{
  "n_kv_head": 3,
  "head_dim": 64,
  "d_mlp": 1024,
  "activation": "gelu",
  "attn_scale": 0.125,
  "tie_embeddings": true,
  "init_std_up": 0.0273,
  "train_tokens": 765100000
}
Each number is 500 + 50 x the weight over its row's rms, rounded and kept within 0 to 999. Layers, rows and columns count from 0. Numbers have three digits each. The size before them is the row's rms in percent of the matrix's.

# up: layer 11 MLP up, 1024x256, rms 0.111, rows 612-711, columns 128-191
# down: layer 11 MLP down (transposed), 1024x256, rms 0.124, rows 612-711, columns 128-191
up612 097:578503589426392518430592492512497517631463547556566473484484504435485539560503532480541494459520479495446571548498541437548484525589499549501453484494504589527480487516525509456546412555500507
down612 101:426528443497606464553602561489468474444478488509440559495553513565440488416583471540529453538423489521437495479535532456466538425424528443468503590568522465478480454554474484523435532478524511
up613 100:562504453535522575533484496582538534495442506527493579587558559454502497474618504511468460513553462531550537403452468470461458530546466477427560528434419555488461528533530527532477524449558625
down613 095:499516464567501579488499513508463443603518502517460496484457509574482602472475610561438458523447538452451414554490522548488439471508389466448463475543583472450463506492461522494476486544509449
up614 098:468603538394468428553546530512545494601432447510548546419540560640417474504533477551508513564527508475514472473512491407611420390517552501474436564558487468380457499464517487439495541523498458
down614 096:483403524554497533536534450507581491428536492535508526462429475478521488642438428496516480575501491514519579486477462508486553561516478530540485539432607528533487531513364525551518538420494483
up615 098:544556514496483461516499396498457516400487521541549506458529451487517529480525523507580555520592566454545472498578407630484406455535535498472514500465432591421476471515498448500536608441491499
down615 092:502506508506582537500448535521542466459519488440456543572452555555512571458438413525489534535447419498569545565373549469537650532576521474541512486525416517507551454474518498598539509484444511
up616 102:490549507485494432497519512497565498486462441470422398522520484537477550510457535437532478462479469502489557562456485572480507571504493433601467478504429509596529529502566512589510512479557526
down616 101:531413446454464388464540506442567497595510607391540532471373481468503476550466532514544435440490501513526471511529522413450494446503512478504477480492507568465523522494584463541465498510458487
up617 105:454458537573562525484459604530470448429479576548437401450440404445434455486587540435552458494466504555477536524491530475466426467502526552479613517514487568497572465499459479528600422527450494
down617 083:452561436527427484494447423401520423596522486548505574520452408544457497503492368500507543476428489545472483565487585468552535553479474577468478553445503457498500500505584420507522403495478615
up618 105:478495595443475515493513524541568451500531435447483523499430461483474557553468569530460528488499498543453499496554491483437604490529475483480394463531547591475529513487553515509503521426503521
down618 101:440540489489489531570626539517521455509545511449473451498564566429407455508494501572628503587509484511404343449485641494497401550499553552521433504439560472461561501541529519465450518529542505
up619 103:533571490448459516489549565487467475469493459641510510525490515596482543470417472511508592489439516488482514512507491467490562492481507487507486541463567494444601564521420470550503494471497465
down619 094:503481474543474505481474473498446479514521567498409476505500470575607477465445490564453499477509437568513513606497464481498492430451460437554524483557549524433469535450539575457567605451575448
up620 100:419602482518523527534568367494405519461534507441540519537475558573476495499489511551532507536598446522563553628456422489437511493470485536511385556539490549505483471526571567572455526536548545
down620 107:469438466537574524406461545451517483526529542482444549505491480524452595515462456558480435467465420505454503512548476540478553447451584506487405439542565512541484554598560446544487583500540491
up621 100:499445446486530521460490475531455535456444490458471473383421472467503477520523581475501582531538416531538457572421451459598464547589562594530552579447620517539495490531479437517547467496554497
down621 102:479497496553501556432449433494473530489548599507524480532461507567462557572533559491448364569621458521566540435415434538472454534438445473506624514491470510540517515522587507489540502501460443
up622 101:454543446506420496481544528510469548532510540475473548432476494451561460574456543407460629422473522457509515472401461561515405438485556600515520476613530561555514479481506477489550526493478431
down622 104:481548471529520428551520449539560518534592533616465460489490495552511469464529575551504391499451428574552451481443498395573541475408515437563533494425551503534413582484509535435460523546482510
up623 105:508500541463505452516470542568478489533539520507474557490565489521476492582410542571420475548511582487496615485516457582519552463458551504453540528476583455491512511480431448559469501499499486
down623 091:463495594520419462477472475425516596479458470475479480552561475596540524432492581462536474483581522563513535503567498446455554488517497501577486530491479489416461453544415535453469433555442506
up624 107:423456449511518592534491456499416471598512535486507519536495549490447528518516533504553520536507441508523440488559487477517498421500552504501482471628540496505504525476528531540464419470483574
down624 113:594554459495432467521541473533512572497551576418476614455618498454503497544409463473542505507441477519417525449518573522504540574528506543490542540480440498525396486431595449467506564531569410
up625 091:419555576476489475521484405551523472454509466532437534552502492461527502405497443489494401474470458512592437621567461443492505437505426614481526529623545447448464489467544544527465486542473418
down625 084:505551509542548480470540506523478556533423511446569489483533603559503505551499485369481579536518511512426487431472509550423429558556487449558549484445470451492505526533496433479477498456471511
up626 098:538422537534512437507399490497474523446446455379468466422474580445546407565496539477432561473558476454602432437577555545542513484482498442470565476558495507510491507460525593560469544429440520
down626 106:499559530406570577509528483525465499493418549499470598609516565578402513502483504562467605493498545485503521561426422437484540519503427491475471432627437456458522412480465433509496466584484564
up627 103:402422496466375482529507493445558516513423552545519462483438557426475531448507504552536496524455507556519498457528523518466602526511652520478531485476438593499477507494510453496487402458495629
down627 107:383543370547554469411493525527537551546459494547473450408533537416517581459550525494539424526514408614456444564533523486484514488580506471464432423522545508530469459563536579559443404540456442
up628 097:531581427503498533508491471491414455514553510463481637528510439507485502403567575530529478496515488510483469494451539478401490523496422478616517455477512503527492558503468498506426510460535470
down628 103:420418514462557617543463569541445505473530538554425571511488612625486444532573522484506545440588457565535517565501508541398461525566512460506453477523519485519445513426533540530546528483435534
up629 100:520546460549515491464441490424611534611540586529425480553444438514512542482561487488473455589565580387535445403585514478491573540546539512357487481471476488610474482623517491630545476481408450
down629 101:559560498528531471490501494506492443492496482523503484551485503440486484638473490473521450427470457469594496486545528557462546445448446397495470480536575485402533597474526553512556422480627438
up630 104:478415538597471426357545537435561552527530398443467539507471484505483527481474493602532583582512478514424510469558485498503424521429529512524443499445520554554477493528523396465460612494533476
down630 106:537458499490508462418483546524471590496451410458510463506510469471417442484463508500406469506453583546519409481478510495546514441496482517500521539506493454537468524536531486490496458495561502
up631 102:483540528561448493380514532547492451593445529490475524538503632486490516476560446495511559643438378531415526451501589476555478508430551471407447471490509512468498458350549448546522554491432470
down631 106:458521476553490571521547560495492423519484554489505591482491431602549489487463492480497485474474533572557564549473492491612334516550527423514499502364513528551517521583496587380492522543457537
up632 099:484560452474517431457583500490504445425496457420492491546442478600448526427561480503497486432508421493518409436433492536488525461543565553471555482461470532502464617483424435522479543503499544
down632 098:412455487486563494568503378532438484503449494526482420541465408567442483538461519456526481480523509462509451458390439587530587459480492531549482609470481566492482556451523470512564514489537512
up633 106:484559517545531543511466467468419519497548567445541449502440514438454551417505617632496546549499470392524524426404513543510391525427551490495421490535475519499448517536482453508475542428509521
down633 110:517506491499397539438456665433441358570535602512509546522470571498462509419509547576487503483510508588601454444437494514481485577458500429529462464557608524555503484464471575501597513491445467
up634 092:441488453494466496401551386494473576548426472509516527491455613616610498525627486529532458465461463499464556511533549408592516572485549528499513513498447510454467513449565519477467509542490430
down634 094:499468374425477507445433526432439448553507467459458525585596490506446411495417552427442576559559537431447541378559458547457569487506468427457452536516464466466529497551488473523530479472421462
up635 098:452463505421473532534429484504482491478505493496612465423531529476540439515477466540498514519525562461493468511558553481535525584538567514571429495496531447487550516580472475518535398400542485
down635 096:551533533519508592481548455469565531334461448492455380426536589489584529456566443498508536510455492508475571528562493514538529524407566488432482641469421557531482493510524556479491547495620560
up636 102:471522484478464551493508429526448563503542386511524421483461519521463537401545531485496505505456483424479533489404447598501559475459440579569521455580468445363536497523469504483468488521514530
down636 101:410531444460475509561543471459577559447504404531475434574524536461502496420496525547510456475525383476567479505417470444492470480518524446494521523384452597558525453491443503516505534539490500
up637 100:516498444553481564498514434451502472463628567526553499486512613527473495423559530544520402507514497564472484428420461496588573469448511498444521413393510500510543423552448476559513453430492567
down637 096:420538643573493472480430469473556559485522426493551434535454470500459416583490479472528612529492567560521443501589623481478534478529596541479501579522491481547499590516419538529483453452489546
up638 101:466470562603388486495574525519547408591577566544482558432478524421492482446516551489478508497531492478566467480423579525531509581431415532561506507430492487614522450518585505536486569525475503
down638 096:459605498521399489526491401461517395463511424557560460549513530534507543500484456502453510480525477446446489608518513508467511539512465538474466521453527533432391527535619487510460431551493433
up639 097:490529498608565546524458536484562582550510510505550545495501443454455485559400515451523526475464526578475555422480485479477512495586475520523428511446512533486530501538459473468489519560567516
down639 090:547462487431566456479471419521472402552469481510420459474571600509595537421521557545524496525536513442467481505504533450531519481450437551517501424475545377481473403511469426517511454429463501
up640 095:465441529458488436490484482368468449500524560559493491446474498581496408542523487467532461428417595497522585521529538524489466481476460499508425549442535458502516506551522463484411501520515560
down640 105:591500498437542594424494520501476533493496543455454374457570538402467463467519494539457602498511543414442446482504464439466489495585417514512468577462465566463458367420522477551488494470559582
up641 100:544439415505534413541541476487561427555605457529491572576456461505471486500482422466482400501535411444483505487530473469448550522526545540440452499499403529426613563567532534505454516449490446
down641 097:571461480450493515519549447483526493460495490474592515406595462503630569489513497551537567416478533470461503511479449510600484564541455459509501481617626458460545613523507460476545533455478538
up642 098:430485508498536420500580516435566466490549482498497481504651477524496548498480505512431446493545572508478519483522522513510404457512557454531384614448486529524477500462462356556485515540534483
down642 094:471523526530549550519584562569444402438527531485500530515457471543552492465505503545566519467509481545491473530512600483497553517397530535474425461426459407406447473480497472468534482394490491
up643 107:521476531548609495541511584385521490543524550423534491515450492509472443580385534553483412519550491487552361463546406633501539475580493491507521485468607597462533409486412454511506521447482612
down643 111:475436568429501506534507476509442494469459566515400513473539459491480507537429571521515490579498405550497518430448557437404534524550458513495479567590475574503527552577537476504468487461435486
up644 098:503509517499468570412556568416475453523540512502467525443496514516523410469399471465512417419495483470535546492508466435454535501484614543510504531511581547542471553536575520517473457546491503
down644 105:492525531554441515435478493490499480458506516514514549540495539459499486561386577407542485568618502451410430537476565531556437378458394385461565556526459497459472475569447544476537540509539445
up645 097:471468430519549424483596469401546525475522521445380484456466443479453527499488558466386514513530506435550449463432486486494436431493503503456522508505522521520609597464528593526436556515555444
down645 097:431519531528465554572576438442472555448535477510609520570502472561431512471465506465558414544485517532448599500525520459472531364457535581478521492579476459513495521469544501569474451443576512
up646 096:505491468420465443564458571499499465503494542476485436489480516456492439550444461453538534565563553476446376493550537526522470402531477543442496446488505469370450497569411561408468511434442494
down646 096:558474456469425487559462491512456550601422393438454527450544538492546570473373553583443526532487523471489493568538478449524512446508504465473535572471556496531503445608520522384503524573462504
up647 099:458498492518423612472509468381486429489485418480538503512457515506528481563525442441554490512582520501508494559451477515379591448525542511459489563484473469555560465479524535453451515497469505
down647 101:566487518472556413591514482502452540409439473511541473528411529559570526532478507493457499520412570570461372497514435455414568513526489421489483517473511500587455455619426413623495541485561510
up648 099:560477448461469493467464561429482499436547529482497519413457575399561544541554471514570541494336487434502559481479492564392489505516589531521440530399502611528541569494512479498456482598510551
down648 092:371586533543552455472522571559451518511456475567475466627531535503437358483487471468537641483437483499537560486548518638530500538481506457539423389523506424508480481557474483511503487498462502
up649 102:466549495515505469477474511465477454451425521574474587555447535415465526502513497478410602414328403524510552509536484549543497441454469428512532599461482477414475518492504423488512535473450496
down649 102:445511535497484549559490578550482540459556447510569502530427427573540497520514449460558505525569602522459545507443563522468492512481535529537502478510468506523526486510453478472442492515440494
up650 096:618516468573479487530519526496564464487530477471472455438502529474401486457415549535493493557439454523362530553450514517464517415520520505522526468548611446450521465571566482534473505486510513
down650 099:422481477536476497447503421574464591448478432584446516439521451420564535483522527449449541413471564505579562537426534487484546437490488512574449619526430472483483498476485482456487435556548460
up651 096:503497471473518510458457481529567507461383483388468483451528554565518563435543404510506521669523514596514511488463486532577510489571458524432421491521557478463486410593544469451531495495513467
down651 096:463510448543626403424553511559518574504429491442505474566562560433464497501446477528571513511504482480569486457601579542438426516472548493493428477538502476510521538455389563484499512575510480
up652 102:495532416521483504513603467403602419472526454457527522462532492501463465513503516542583592536463425464512446496462450530463543465549520512485453589621391557475456557498470545525520519536489512
down652 102:535422486488399510398467521521417482608569511486410448438485546525571497564577462527431389409416522545601531512444448548531444504404462379485466451494494476403442454461552517426499555522390521
up653 102:473520437577442545431420484429514522619536371534490570432492491544488462510456471383528505403609456531535513545482468469469537470500596568527612473479471478491481576571425555476606470477554519
down653 099:541445541576492446611449484597579468500496541466489387578512493487464515547457452489483647425552549464453509456534471489478510468470501513495445419501499508569539442503560481440602444492427453
up654 100:491487528443538495409549559493505455427584441505572499422511532596397507600447504511496558493461520584571486454459489563507457559482558507430588580451431590515521435458556521518470490551491487
down654 110:620515555466505527498425400508470511596458485530459445433507548420417574501557419455577415423492460474410460388486498569446526463523411397625493485556465514542509494533605470502503426542516443
up655 093:520581497485528534492552459349602447513546535463554532468509472393482372526571578544451464455564500478523477436512484460552516584420493511542529486509619519477433504513457527546433544518546473
down655 094:542518559475519461592527533499512528563570471460481499446463534455419519527507399516511546570553470435546534567512476479391533555458529466465461492517465568560566411527496507544536488475622460
up656 098:530538434528570458484577481461458495585482546510614438490386518472445520471484492484497479501464604445536529417369438417461438484507534496411503512474549430559506507537463536549454442525517561
down656 099:469461524466541488467420489502524493525483563511517455546513495445601443446544460539501445522550557645496537575584519444393479414529421448445466472524469527585590546423550489512586496475509505
up657 097:520542416457539489488509473515497515514501457597476514513444478463398480455561438423492542541487572472563453508458478536453573575494464393403542447525490531518504514586533608487479579545532525
down657 099:477586418505448512477451502534598510478532587479441481520487475592452473492486467583516443585578505563444567496507523468481505493410556499516494498535497462509464459467460453515466541531493420
up658 098:568514535519518583546456531579481514482581478533545485475437525469504523501491462543631582534516505553556537544591553533500440473486578473450561499489489412443491521591450485457528533538543537
down658 098:412397495540562498523472527412483475578572510457488513532520468662406440504436576509476531636406540541545504449524517515537520537439401498390414524484485456459492410522473453418471478459439452
up659 101:483478518554564521481509552457550383472455539497585468499496525508433473505539550372539509428483517531593519439379537496520612424467487503460525553569506521514460500595445356481485478526453547
down659 099:480472561459505551541585529503486483501507593507496554517462521468449490570503488468384522369497485503430616465520605520467495474481492447588479509459524524605491460441413631543478495463408550
up660 097:450564551518497553559527563513538514457443524579484506596511531480564450411494672453546485517472497491517474481433589449386478455552402451676464403467498462540489544510549527569508484499402503
down660 098:486438483559461525461513529474510587496515567488512514440458420623513474494503439485505567546478479441574588484460515630479482489460572528465487561467489479477510581572471472475448531540417508
up661 108:469490566504411602428541530429470501558520521515495519458482467533488519531540435512495471594496427563471589600526494398474556463435487466561382446604489511499512540494497457557455508521472536
down661 104:479499489537507430559518561525521480514446539507463503484436518470397430475471491553576514538437516550512531481447464646477537507477543499535603519536403465537462520507491489495515429461484460
up662 096:522515514523537440436493436537497511522439623529594496569524504492573498471476508482552557449472466611492548544428502595517519568534615500445594527404411456515494573432467557529530480529492511
down662 095:537469449501506443558490481520376569536479522403472423416593540514476500482481504422439491488442538414564444489574534480527391520477401572487485477465460531579424478548506601528447480491540496
up663 107:514508481461446564512504580454541464449513502517547491501467520512455362503536476476553518500542554612488461457495364592576539512455456504443554503580469504549519552486526507467454430569416459
down663 104:489486498503516477505609526549580440491558505468505586501507510469541482528420470540524447540498505533440521509450511463445509519467439497553469408635556430536525473498555455435461426481490429
up664 100:436522438500470506489429476510518468569500481538496425528517531489534458512424424433409437467568485485443605529590497607552534394520514477513538620494561514444534475471463482452513478515434469
down664 102:471463514470526463502524517635521511543441490470477534446495480484443537425427509464524521458502499392506512501458526536368451447480590459554504502452529489458550543453453440456576535455498511
up665 097:501525533502491464505586490594507436439478501398432469550493536549561410474494503524561487475461562548609543633521527457553502413446525498415508575540482517538476515464531561463517518560496523
down665 094:474607450506442452490499489463478496471471471532472488443518514468493463444557569458527472438587454610447483496503513514469501450597454496511481437538497501576486472513586476540365483568576562
up666 095:504520506454513477402390563405521454565536565511483514469482594462471462510607526457397467502474478559521501434560451436510485481583609512452455567487494461411611411519549568492503477454536522
down666 101:578425482479563376531462505485524591550521550493529489493549474435472509502455553405570462553492505537504551504549476502453530486461527439512477440543399500540532519499550526512459558484521498
up667 099:448489486426535495487531464419483470544559556508486444538439459476529493446472452568473591593528503447496453517476535555537494469518530523441504412562492502522464544509433520494546563488492548
down667 096:530549504554460511531438511587476471561450456550448602495483495538547548491538402485531523537625469551511409514533461516467553550520493474525473603434501488547491420497492471568464432575541460
up668 099:538460481506482541455553503470521574540504452678490501538517491597494509551484572570482504470515500509413512522478429441483520437531446544500472506537500532500587529452484450504537446485528485
down668 107:542535492474487537486515451552513483529480464488503434549523533629559490496551493528517482489506404514488574469452533534472477502588490526587478491510489486437476566468477404578452447469482500
up669 103:448523551534563564425601513442467402468463536497461481540472435422431463508460458524540543490460549536516516564560471447528469504442528475388501455623474500478499561437558430434516460395574513
down669 092:565556530476523447485495439512522471564497448382467401521551489460490489512527510452586446558520450441447509498572473553580531439510554484457421454400477513453509468531541491411542394544499568
up670 104:560511498472466544490527492483467482591559502534463452574473552586545532510520597539482562542542421510535439446536431424425538520483468400497490513435474548498487472512461466501442530565633505
down670 102:489576498582533499583437430513579582456471506594503592454584376513465434491528450512510468535516519487499525486458502484432549509501568487505556437546535408557486576436594491481451498553483378
up671 088:529521515590355610531564543454549510496536465480505384486484529560432582468422526575526552601479575528569520468467501524490505505455495535507445433566527442516510520602468568446425503475440588
down671 080:630407521479553388509414420559469522414583547503389566475472435423469474542487467466534435449501442453592546539555425464422501432586431454509500567467595438460499416362513488509539543603552471
up672 097:513532524499430550465491424589499485432510462447448475510561569520399487599509604568534562502540473560495475542529488468472483436527442514444423453498492447466461475429510559427516488470443446
down672 101:421433337638465540497478511522578498544468513526478393430394518462461446488549487476491522530466491555483461405514391458574583540421544475467420463423544555554491546531455540458445585552478443
up673 100:417472507517487591444476512536514539590507454483495555494550480504429467410457495447444565542604565556494534514459496349496575554506591496604467584537514514458504483413500511544476537498495561
down673 096:546563570400516555597469444455457502424458498532532472482482469527468531458634596414487483478442466486448490516500534557501502434470449515521409551515510531495414466477515559434472460548540450
up674 092:505542546421519587515528446502436562550479458482435444481548513520499519497533450588465486476420509553428586483472364500547477497495604437447495504530532492520459456525481407514557617587450467
down674 087:479470433476456521473455455441513456414477458404543413537512447506453433453507575433554537431406435540461510507506564486520493489501465569508500531508462483532473493541427609514475432517499490
up675 101:575408410496465507525431557515535540432490531494442507468427481541527511458590501538460449478500425354480469516519550528561528459506528494424521405540510517509561511541537451534522615523451519
down675 103:510597538507438498511571483429457519524506582609465499539492545413487437529454442460462513519477366477456532494620530480422567443582512477581452514515446482458470585558464533498485486422585546
up676 102:528524577492542528499514472607483473461538487455416471527541565451459393475484507535511531457565526555503557544552585474519385543579421500506475472584469608477387441584496452532488547402500531
down676 105:456451641489484640531477423473489503509445561541482437492468515526479502523483488563447402547441483454554457451513621502433566538498502523533548443484513507512517518420476476551453587557538525
up677 104:506417494502474512468455480535452413563483500498570531468520525537553467494474473464376539447479534412516485446504495519565577490405454589482429535482471477560540468531485479584465531418463482
down677 108:416450448537418586593483525566437464511500438474548360569444462461459419500495495512490478576452579517479516555503442494562516440478523497520454552529516496538542499462499499516532577442483446
up678 105:548441540440495495522474487516455501514464461526462586509503572486572413524482517578381475518460503532432510501482552509502551547433449509537513568548421461569492504492521527467447521591569492
down678 107:549554495554429484511484577473542487560426472435534452491457453581517472566513504513485629464543501541566478474536508481438519618419513430510463512511527422531516505532589482535600496349476542
up679 105:450480436571527425534405449387525511475495526458569554427467501536472534511553487546509490457498519486586530490542572558483511462441459489571457536438531461552450546590487550549529418428504569
down679 106:520490465515513425517476527485495533556534522498576511555452584546481398452496422552541417480441436526549491447570477427453499512557518444509474559549551537506495469584526551462529552556527397
up680 100:562470604589505510515409469531557487417493521508494581525508490519487418435527486530505502539544450525572512487463487504477410513448533478483507494569522515428512551524559503632543500465531566
down680 101:569516534529526504561680554522448513532454488465597551526472562444464562576555513505549602503526515505493512504428538489465524507442524462552551574469502415544500482502482511549387471528510572
up681 093:439461447544480568493439560543532473579518468506480491460486462572437550443498574421459529483496519525452428468542586455486399437435513516507501588400466568554516583497476554441457372477589489
down681 091:462510454554445418475512403495498476378528401513473540519547508490502512571524472519536458602486475520387468505473408630489515466546482531588474389496464458508655451491451478439500526569622547
up682 097:453488534517506551445548437393487521461445506600501544477419412466556523465495527412424476530494426546432476565545321423531519490487462506634444489442517579478394536500570608468504519452423561
down682 091:468489473519497519529462505539556425527506548416491590523522505575480471482469470592488435421482565501510555373453570530499575411536513487340529600588449502560403491446478534401453504529536483
up683 098:520508546506419465494559565481451502552486497488453455512541464458688522581483614453498494491377601510504515522427486491536536563462506524474541514565450449451534544473505457473537426461535512
down683 096:496426544525531445506496474578476531607572505461484418538510566592473599543473507476423520515427523516509557517491620516496380528506576481451501479500503555496484510466545524511503617421517527
up684 099:415353505421488423506401537522470440551470497509502587514574471460536442460503537491481527493522498399458459494539450461564524527413618528594609508520561542502519410505462498546454516444496539
down684 101:465498506469502597433375453501484532466374566572540549504444448485528448395439551485516440472479452537474533501487595501495557493584584521474538502443576492602488575470473477482554445481548542
up685 103:596470534489427550499393387524490472432507480539483583494414495499457481451497500502592473581511569514549445501524510564533535476420515496546547501580559543551438500473450510503500574560419481
down685 100:495467543415616536511521563527447564515563541485406522414522540474569454485459521492470542520435469481475528591474392522404588595521497525501492574522489538472433422570376534411492484484542499
up686 095:549578501527491572539504411468536464519474444492448468523551558500487515483564549551438501529479471532498457494495460522526454507498580462487357554447569562614468441473569374606561535535407502
down686 097:553518503421494577445557526563580540567432400461529502516580441505451515621477645450577525464531401408482535567560441447444504525510456561480459472411411576518509571468470493562552529491480486
up687 105:527589430543497532510479552407422572469643495490554531567484491493467460488437447467459460478444504505492526460463454411536457532515548575503530513487522532489499474500504458429536447497530522
down687 116:535478529499527498517506449461537502515501444426537537557470481413579461517508504484494500574469473471493468504464444581422480527491492515579480505595541525612510462477489505576463581562540537
up688 100:414612462536514486421478485428425624497508476493457473545556409495500524397499512536485504497509564436442559556576529451554467443492484483605431470507430474497501529540455509449525517512526494
down688 104:514419515585432572548385463572461466508476423442445469484495516429472501534514492476433479505435556498456454464439521465519488574537469551558405482519579449586388559451481435572486433531543499
up689 100:489463537487374458482521501584491557563467424516498507450427519551525521510528582465444465503449531524530557569521459479453456462563443514558465470535427446511506577465511563471517487547522522
down689 096:581445522535530491548471550549408579557572566523586519530494533388406472533574398585496520575580560518430498536502547497488471475453549478363480511492521475485468475467479447571476489496448490
up690 102:524567460531551595525464475663407475475467439513500560583480465483501528492415578485465567520577449546499495505514509447506548586525574551573520563521486464395537496510516452597489610517477546
down690 106:525589454522478451489527394540458606507572525464585588486436550513406446504510469539520519563415550517568514528516450508473454611417404591437512524516451502420512503549468568550475518453525522
up691 105:469474563517562533534541529508458514552489512425388551501529435421417401548511512459512622386412583494486414550419508518488558472506502550516532403513503584557501507508609482544464367520514463
down691 107:531471548576505403430439409455590457540470362499555528541437533607548563465436496513445520458555594522468494502483500482515519537547481458523453528485361429525479401573465490526467513554514495
up692 097:598434550445510528495528453536487511501395440481411551572600451421475463483458516436503513550431493482450574520496453497481429517502572610488416486512525506478464450482544599580575552526499513
down692 087:497461488499496385598504531445487545564562553562480369469529591510516555520486422522418466502460505491458514481478518423524417535413503511444497464547516492484450519462424465533506511528422512
up693 099:635515468416524508543557462481375473526644417524529438566492460549541446493475568476443530443428478557477535536510593490474544421436488532533518570475500548495394485567474477537407425454520539
down693 103:526523437584413529533493516502493521414524438613426482520556453465454450640439491432535514397533526487481473507499504493472520410589468500476625563363492544404513562494578491490402520531444477
up694 109:460494511442495492453464470423508479479541511537465612382448496555515544542460536511495434469459542487462536547540529438542526435458521507550529504500479440522469506590403525536481465441522603
down694 109:505566453433507459469547491459600478544551509516496598555453530468458531493495424529499501383524523458465563531567482490544438503501552653434462493433519517513544532560462578576494458564437522
up695 097:571522427518489482495502491424553509530436593471498450567484559464427455498459463402543548445596475462563471504533513434425569494447443468494542452563523570447429504589459601521515599514494538
down695 098:406433567545481479500550453483430552569573433527536561385607477631470522473449466521483550589442568548482446461507413493534422457499408442452479539456449517435546513517503470472549471507502512
up696 099:464531525483505405477587487511453484482500478510430576521488560527505495455497532559508527505528480575530527496533483446553522477513507453416433505508529524420515435522557526528487493459476598
down696 098:501487513542473476522473453495548476472473519560458461516527538416501492486401435534501480581535499443569441490444546465483527568469570429480524540556449532553479501439380481464524535457407544
up697 100:495522579529529426592470505505507475473535512569484540518492433446626491438511477538558470479462521451445452504536430441506495486486457580475462574508449535551513606458553506502553478474485551
down697 099:522431388428535493585440405583563408552461524524539597520482477543454487543524493540455532565406489387585513437487495535459429605551505535430451506505484406511498496426530535528563389541506532
up698 097:415564467400488462464551494537415524484566456489464438487586549532503484527476529556407416542508526541498421518574547474553552451456451517541519492437459470511478543578558572531579511513421560
down698 100:554398493502420460522528538506463516518521556487560504540452543468482552526419452451430481507497513583538533529505523534514487604429590457603488502499445471475495391496458487465445456475483544
up699 097:527608493529487539453439482485445460545495562458527475502478482495530506523549451524475492542450548473510509461491487499559496437471492432589607482535532512526442478549445440485424426531538575
down699 104:485460480553614534514503487435492511500455517521443431485363453412547502501523560520457548449490433542543514467487483519550544495497612454539508541570518519437508494471450495535485501522484495
up700 101:474471453473361567537556519443499397492480511492522453453499454546513470523420527586537462527510477401586573444512553570615478503530473480413513442579540427521471486526335551509561524470493505
down700 097:485561435497527464524515491524522534547439479507577465540425469506496528541532511570495534468528538520470504524590491449493488414504401463491454490490461624531495451587546440481377537521426371
up701 102:605490450556556503472501474512550593523501497417549636618502534559490449481523587448533491466484476454470499507521443536455450547437405555599456515637560506517393532486515510464567603530412502
down701 107:487529478485588480440540533551526578563541539541482450450485556454511497472525548573470522354574544664549498517504604470499543498473471522591595572481518475535484530429550561490560395472482545
up702 101:510489470485621515531482551462507487493501575453556527523510534482505452521506422432586470539499560439468434513468547465433557533550483487413462609391528450552509554475445413437395489556457528
down702 091:473469567459554545558479483493526492516411545466441532492567448539426481485451486513345490530543452476565426574514505552467437549542573465430563518505516534459479574444433603396564499531566508
up703 099:500459561484524445552457485468479526516489475620559447519419457540420450596428496529581504543578421515414534554471500506532506474404642511424519552455581485590418490520474464592443473524497514
down703 103:561638570467474466527404463557464557495558573509473574504470496482460504521415524530545560476458502487450551401630558464477504486465442541556534480452452396557471496554564512495474546563564497
up704 098:496579394431530451508461471473522489546506507513442404439421509463539417532576539470525462523566503465477551423514533488553467444506411416483500505509579498538527506501549465489539588541481532
down704 106:488423493395469568487439525506575542417476545429467555542520495545422520552393486497459462489480491570471556487455571522496486479519520492526540537546508553491504549496453479480543468569491518
up705 106:476493443555464531524541504471478541488432497457588515531510550439507487461449615461522424534544438429611515497541440551494530514496422495424571550566444522467531527548513529553432533471514478
down705 105:577508467479449466472444516505495537399430448476462533469514464540504496515553484432561483507407536504559478567534520453473492543513445542416440485475520422549594498545525510459456485540481582
up706 093:574462634482549444443530443469499557463509508444449482485464503455399476470444492432399512536506430537463460537480543511566467526403442464557427542458556552508424474581487507509519382484552501
down706 095:518427508489433531553426583478524409409484519575531497503520511502559470501484520486451446438519515581463552515509480511493511540530548459515593431453425453454500509508494526517470569486432488
up707 101:575463563506457555489512566520536522470517487545571456547453613503550467410519461539471481414494451522510566505534516567460493512545619526497455588497486556530515596524418503461450463484532464
down707 094:454501539554471443585427583507472529576477612572523467468536450440554558467472485504509477557457672528465490584496505463541514412529471500380505487568588467604506471478569482530537583500405453
up708 096:566538508468617473506446449534556474506469557546518491628510505495540491537521507421431554519411463536424596528486457502545497520546571458481529474557485424554524499568520471454560468528416529
down708 095:464540531444515576489498540511513504483480523459501507441513588439529565555607475501654538479482476453499448496489439550419507528528440382534502501493498591394510533545575523493516454494498497
up709 105:448534504415471523390515560447494618503559478405480429517490513552508592459415582465558530473505475531519456535534448589527535511500508520488485502454554541535463482511432435491499494547565477
down709 108:490498574568506590441509478417479502586542514519494465533529528476432495503481472485531532494446454473471514534439504496554564455485578581526521598572492498512532513594470479577527500439579579
up710 099:635468504518452539575446543597545531452433450448465506543499462524447452532463534540503460564503470486513478493432637503479498411384527503532457607472448498497490485535511488427555496541528574
down710 095:479515437390442486465483414474519421497396542486468581384408523548547479464561562479477520435439522526502498428545529444568548530490427478495642537586478519399472424535531550495437489464481568
up711 095:544490596522508556542588496526545486528456492555556581472456499461478496595534458517455505443569485475428519500517535515442514439471532497508511472475517472522530554551424495454476466549576550
down711 091:424547506539475514451565529450525437497517434457466534481499510538531468486472568446436442529505457535467603525473518463427588545410473460578484420413382563458452547457620542488538509394455470